From a checkpoint of a small transformer trained on Wikipedia: width 768, vocabulary 8192.
Each number is 128 + 32 x the weight over the matrix's rms, rounded and kept within 0 to 255. Layers, rows and columns count from 0. Numbers have three digits each.

# v: layer 3 attention value, 384x768, rms 0.0543, rows 229-255, columns 384-431
# o: layer 3 attention output (transposed), 768x768, rms 0.0503, rows 357-383,485-511, columns 384-431
# q: layer 3 attention query, 768x768, rms 0.0581, rows 512-524,640-652, columns 384-431
# k: layer 3 attention key, 384x768, rms 0.055, rows 256-268, columns 384-431
v229:134180105142128088083100144158185071157138079168136080127149160087200184121138120131138192147170083134128152140179136204126139154182098140109082
o357:139127144128074124117142111118129136109081107133110125109138100146112082114094140180066112092130157142087139136114146123145162124106127149122149
o485:159123056211123166130091119100131158126121178151119130111094148109126104173114242159122120099149108165195151114133088066114112047085211055159168
v230:218088118167143130106184119135125088153132084164078097141169093163155106124088078156113047143150121107183092139117091156142118146092121122136076
o358:114083160123125080089098143112141096141079111137185113113086103116084149073097194066117136177098127081151136181070180109067134135130130134174121
o486:131099168117080135185145103070073199096107166078111180079103072133163126105118121123155162144135114150155166132227104171174199153143071041180117
v231:126128119131094181143126178167127107191123116102162042065153191134108100118186105142154120130165110158130170127221128109117100102092133124170149
o359:192124143168116147095145093062120188098168133086056174161136100131171120099119115092126145066118166146147159152084075055068149094107148126144148
o487:132174074143137177124127063147114167141131134167119120095111083094120126170182148168102165094165074131112133109146143217165115178153106092091143
v232:101109154123131083158111048100129142104107082192123166084118156091120076073094133120109166111140154124058056166102214123136046151130112135089085
o360:112134094170153139151140154086094120134095125118095134112153133091145153128157154110143136142121121187091086191090113138131159135123155117154187
o488:116082172127148135137090188158100111076125154097117102131074113130144186146203151106167168135142089144161180094129171125123128143139102069067091
v233:180136119157120160088144163129120145180150167102095142075142105168103144167119104156155154112086112171121132107123205169147074098146148115180151
o361:124083137119169104115108109135110128086121124140127144103129110052111143100129147098102125166132102070169103165134149139149123159113104124143190
o489:135137141112167135151131104104170138098143167150149168120153131139151152122127127097082142126143120187104134135136098151120121151152155089106133
v234:154155079186089158110049117153105150104126124063144114147156139114128096113126145129079114156093143106150147143161148155191092139194142125189153
o362:174121106128147128192166084107145142105144151121172158087106067130080097112140107125157136069132097122109163138134088152138141127140106094128139
o490:119213139167050138108075141148112089104147105163157125087096103154216177133088190082226189133113127163146152151117134171073158125118153089173145
v235:184128115143179182015059106125174084092085140129115154098133104096175137152197179128139164090176103044075138176171123079109173146110133113130083
o363:126109156142120141173126142113148115147150140127142080118124172174099104162153150100142125109077135146141134120172144151182111102118164112113138
o491:160121028165118097192134123095150161145099136134101159104106115112133094085135113094117130146129090133177092158213107155113150117121099122126120
v236:122060098097105227084100123109165118128063097140095087114162145098095105115110073093075081099152090113146166167134149132112096113103145105140108
o364:125185146159184160105153094127122128181136173095076103108133128145087112151084135146130130065145119122119144138103131140168178111171153142133107
o492:147083114070155147167086146115100145040098080149141183105063191152185081167171160085203169126163140043131151130214095069111096159152136129147130
v237:152131126214184144089079085119137168105079147144115172088123157128133203184165119139139139107216127185123174091128120086148186122203078124140139
o365:134151092189054114112114119161130109146169097124179110137132131139076079098113127131153114152113122129120099105123113136159097125133078117098115
o493:128091147126189121158107142119167135095125145084161152081131085173132111181069071140161182186150136062059146125096121066117164109135164090086078
v238:150113167151167086163146117144128069071171155091135148156128045126170123124108178146139094138134149152127119120136192148137154047079122127207134
o366:075136131117108081074123151129179101102102173157134141126127132108161141161135151140105126136110115115142131146137095098075166169149170098108090
o494:133107156141091112216159132135107146174112066105198111151108101161067110141152128103143110169121080144121137130122129166149153110228133173196187
v239:164147066126105100178144163166197123126190100133109141088118171124089110168113072094080052182099119047157171103123140185138093136121112133095077
o367:127109106096145112127167148137092099120127090119080194118156146153162182125122104152146197123129078104118103099136104103114128152154163149135170
o495:135103156118156099094075086105095130118117165128178137162105163111171181104130156105141145137131146082174088069124076149168166161113157133112091
v240:151132133125124140116112185154141117194151121122064106145101154056134124153172131164118103067106073149187129142177159165085138197078072169133111
o368:071165109084139141193135118109198163131103121195109152108124130167112090112136105102152111100101124091061132105119103133095165169143107090169129
o496:193159111139121152117115074177096137145161110092144163134134120124108099134135165147170143101124185126154119092177139184137123169119113132084051
v241:159080136081136134096127175161169150133075161170165156091136101170105137082070110150116116154146160101087192114233115128146216154090142178135086
o369:099165127169181119155134115134087117123180091157129094114161173117120095160141093122124185124124094081161162065130130160153063138090163098167159
o497:168086135143156114141143114136169145069167122149099105144119077084150149177124099141114109130150118138089107185169113099111134121153149123161102
v242:121132112124119112091125114133093135109127138083171110119156097099194119170111116119154142128097146140152083193095147089143171139174089146067106
o370:159097150109145134124146114140167146070136135140165160138075159141144106115086143127130108132105141090124103073149106156109121118157109116156189
o498:117171147147147087129145158123095135182103096171134071132135126114104099144092142077136125103089082079133127174122051157150081138092172091095124
v243:078126110124195072103115129106077120075146120196139175039127130161112143150167183188133180075130143154046170118119155132154121146112103109095133
o371:133082152119134080070094066131142187135203191072143085203146167151162122095102107125113112133135156120134103081169123159174129129134119088129133
o499:101121134151078134155152141092224106117092118129135129124166158157171151140185167154179177161132131050174100080123093136113157129154161131102130
v244:075141159111079154107052108143143107157164116125149143162164076144101112125147127088064202108119103145095132081158176121117175161063039081145124
o372:161123110112105091086165126149171090071113114136145099115114115156105139145124149164117098129143157112172061113114126174084144044112152107096110
o500:160079148178180129157137163132080110100115103134164120148131157168095098100163107173100101090120105106088153085109103109207148123158050135096108
v245:125133135097087160127145093073104041119162052085100151111065111110146110128055167100104137119163102113135123157124134199117087113099113071089092
o373:169137140140115118142129136167122121102138206173100122122224185182117094108143076124143200144164134112123095153145127114102086123141149127124164
o501:127108080128060081185142118103147091097121069113170185127068076104148092154109180134161093109151142158135130072100144116115044089041128165155148
v246:122114118132163140105107108104137143097106144084100117082126118151111159097130078117109139094051199144095091175132090106089103185081180086114087
o374:153169141120131150091114138091104106173159185162101088154185087146086143094185176141180077197114135099070109133141132123159165111130118141132165
o502:141123157133164106162075126147129150147174087090117179127130103096173069155140113090115140109108146165161193092189145151145089106170156097138157
v247:156102148090165084139113111123126114108165095087109156124178123122153117108162123127142116140145137147111189173090101140120172118077114179125125
o375:117080149106152108151137115089153133128068117159197143132073149158154099109122109122105143128152172169103105076127135189093090119137159129107164
o503:123151103117103119102046078156142148069122149128121165164127137120093129114062173106098165114116137101175124082173138123109157115148170203171135
v248:136160123065125163115072106154091174126139152139151122139094132165195132154176172111124197116138152078059114155069100116078103187123131108120082
o376:106166099219099145142146145145108060080149121119134147117128087129088160137176110136163089156151116113173088156149123128130151133118162117131151
o504:087132125169136149184082124164144114122129087119157173109078146120166111120141115198179151125119123137077138122145102106106136146131125110169137
v249:155144160120158138147102133151151074070102145141132169083095103149152167079152141164121098073131060112185152137143156191138149155119058086134140
o377:064133159081127133154121150135141156169177134051152130149168140092125078155088112142184158206141137136151148149167099099181227158115186135112063
o505:187127114148135130129138098101134137092124061159164101123137121081090185144097129155148153098154135169139184049114113194100143124144146088113110
v250:069048146116104106095149154125051149162146154078134212164123138204137139135110132120065140150168107132173072167110125222150145114122154061139136
o378:131196161147176171096132116146150152121073147174119158152144146171123204129117092094149107140173131110124140118109103110169059157144145153054090
o506:139111094122113093144120163115192150169113077119129179164136194119191091118117132150184141078093102107109109132163173146093163058161117152097225
v251:119113036102172118127131130095148130146102108167152118077109084132131153118077149100123083131084115190122154132104146128200174173154134145090154
o379:140069160137135200136144135164140124135149116088065170081160123152156094058141142088094127118158118171102130146143183165150127110091168197172122
o507:135143127124126167098170063108151165131127114073126021146132105104122130095139136193138164105121142074121138098113111135133097102099066076087079
v252:109124156046141073148101157091114158101108144153120147106138199136117163175122138150117130131134139169164093071083237135108154150064116093158194
o380:170139127094131135126160082140121137130147126215126148108097092135160161126130117133115129135126096137120136087111143144161094109119093111080094
o508:172100107161152138154151183127113119036113104104166167075089103116101120103131124182113114124116143101149175092153072085108146149123123097149098
v253:157113123153093181185129142131134124111163171174155159088120142111198039170117093079122165107202124089088096109177061143169063104158130124220090
o381:097172111102159092110109099152106114128109135162086143130103157158105189041128113196119103139113119088092099113142145091107134146098167139155170
o509:147113151128188094133139145136067117079155126127154115092070183070163120122073084155069079166184119161118123183121099198171132095143107119164085
v254:125141149107108103162099130091068104102075176092086208091081113123096176182181204143141133118085148134211112143104090143147172072213120086115080
o382:143034111064148134156113132129161171115140148202122110059155204104096185089138099200110118096154079118122017145195118142128163160098147200103079
o510:126127132074119173153069141108121138167143133121105139238125110117121145161079114161151139124122159163091096134120076160108176133119186096091095
v255:106070147151158131130083133122182075125163111167065105137085068117116148078152122106134129088165162147102096140081125129045134127124093084144177
o383:143150066121153131116143116172121118122109142131134161138120127084121115121082131086168122111101136217140154158138097104119108089025135174155148
o511:077125125138098139067094031129159132128143120210179146142130115156144119149101111088125100126150143077119100102166175175141173141136101144114130
q512:104125127110103159114183109154093149109125128147083205160117107088159088100158137145143145108180113132171130153108162138086098119149148142137133
q640:178168089103185184080148167101132155108128100117123157137157167130145103114205164096131155126118160073135094150171140145115155120150123163079163
k256:145079130123186132085157157117108106097114101140104125129091146100105121125134132142122148130181136115150149188071108114148202160108126223148150
q513:047135069099139137141190151154116154130135155134083135104123168084135087070189138119155129129173145133137153137126152157072102128142123129106164
q641:114131096099149134161117137098141110119124156133134149115126131107139145130158163098136119102128168102177112137162133157135109155141109153085142
k257:112019173167173143064117191015071127110062195165022200083235201004115125118054163126117194122209147111145194211159120120172146128196123183132091
q514:123151051117192136043121134182107099143147158108153112104128115110139149152130139097131118129131094129147107143128127124086098153119068168130087
q642:136150114114093127122154090155127159113081120130117144141146129119139133129137136152116154152142135136166113129139118166142113134120165117073136
k258:100169119086122151114082150115153151127141071076166129134104102201085139119126099137146101137078124116071091112127129108109136148079138070140188
q515:157095125149103161135186150159131135117173179125187139092139157173161122167117139102112120128181182165129146097143133123132109130165163139100137
q643:129101105143140114142120109118113172111167099139084126139117151056129126115097187125130140097116121103167166130147145095153106118151117135130132
k259:150055086077139147105127181126148160153125127118103161103083120123145097169166151130123161126088118119166116138151140126160097095122127141139109
q516:156200118117126138152144168108146083084106136156129103107090145096082145151128124112124104096075126157134178159160171157088146116118116153173130
q644:091112111110106117135151160170170119101142095118111115146188147138120152157079110115113159187147107121083154098129128121117118064138148136128141
k260:129230168112157136155124080109177116121130118134132112142113080136129135127134120138124106120092115121117100105122122185050155114104098056119124
q517:145101129071117153082112108133119110090151140134119138128156117097138093133166082148096204155141151155146161136072152103105194089103141128137059
q645:153119127138137124106125191107172150140177112153115149136121125119113117173135141108140154095160091112108130142155152119143169151131095152133149
k261:131131135105168104148144179148130084104082163173071140154129133165145102169094197107106162147157114161100132108082161160148128138154127155149112
q518:102113131101126148157124127115118125101166149119175108092120085122126120100173134101153102168127143106125126092124100088127078111081101105107183
q646:093127094145135132122147132154151173129145159094104121104069099119167073155093098139151159161142130101125132130159125153122127125142125135131115
k262:107183135161104182148106123094141165174163156097152124118134073126160099071124103185089134140143097133140174116102100162121105119130109091169143
q519:190099080131115153137109147110154132168093109149148111103132137079133126107092120164153159138148139065080150106171165143123137112093122126087100
q647:144126128090117136126170102144130128147096171150125171127154142147144094119143180120117147113117132128129100109155159158115110119105136129095144
k263:128138124080100113069162171108137082168145104109111139155086153175116117088144103131061129134131102112120126143107099127149080097167103131128142
q520:126181090101119124068079149167141117134177111139144140146159078172123169128128133169096128092110151141104137036189167118126172146107087124169149
q648:093141154138144135124189181096110168099106124137085118132100127080134173062124053102089116146153089124108096138114121130140083143139079089104108
k264:169099058082099046111112161155181098112132158111153087094159172185101130159095091182096155183147188090152148151089083058107096127114113033082139
q521:082079150090095105059131142166115074131127109076169135113170164104091092171164172138123123094093140117136131134201112163147135169119105162164119
q649:086104129121070162107116114110158100142101117137109168117129070106139094186122104104134095094130086113135114075088112101168087152124157205137133
k265:093121167118114182141157137147114145124132124146156082170164150169140163098114129136117147195062143070134165115129137141142109128149142109088140
q522:104123148090163128150151106132136139123127137096082177195081076115137115115162128138104137149135173109128119126082152153148123166153141065121095
q650:122127138139186153109142138114130131106160092118136096113157139190144157129107148106152145124184089176127121138125134115107138115123122146135113
k266:120117125117153113085164193102157115123110141134123114149141144130105126147135207104182162152080107175142212176126167107120148118143161139124090
q523:167147140146136102158075122100143208101136131088102175181133180064142154076116151104114142102116123061126170083152082166116087124115121103182060
q651:090141113163136101176102132091152140097161080129171114135079143127095131152105129112094130134103128139096128078152108140124150118132145130151138
k267:111132086074161147136177123150129150136169092095122148100110090113128117113103107120143136146167156113123125115125142141134171118142174115107129
q524:100125123168114154090086183138099107109111119181146169137131137160066051142137130095143140105126115161116151126143138136097119138159148117089143
q652:115146180119121144139124157135110146147117109131154102162084147116078126113120110093094135106122142109100126102126146139107142180157099152204166
k268:122081075138105111114104140136117124113098107039131141153111124093124117171150068138079144188146122100118182131116192087106112157117097141099077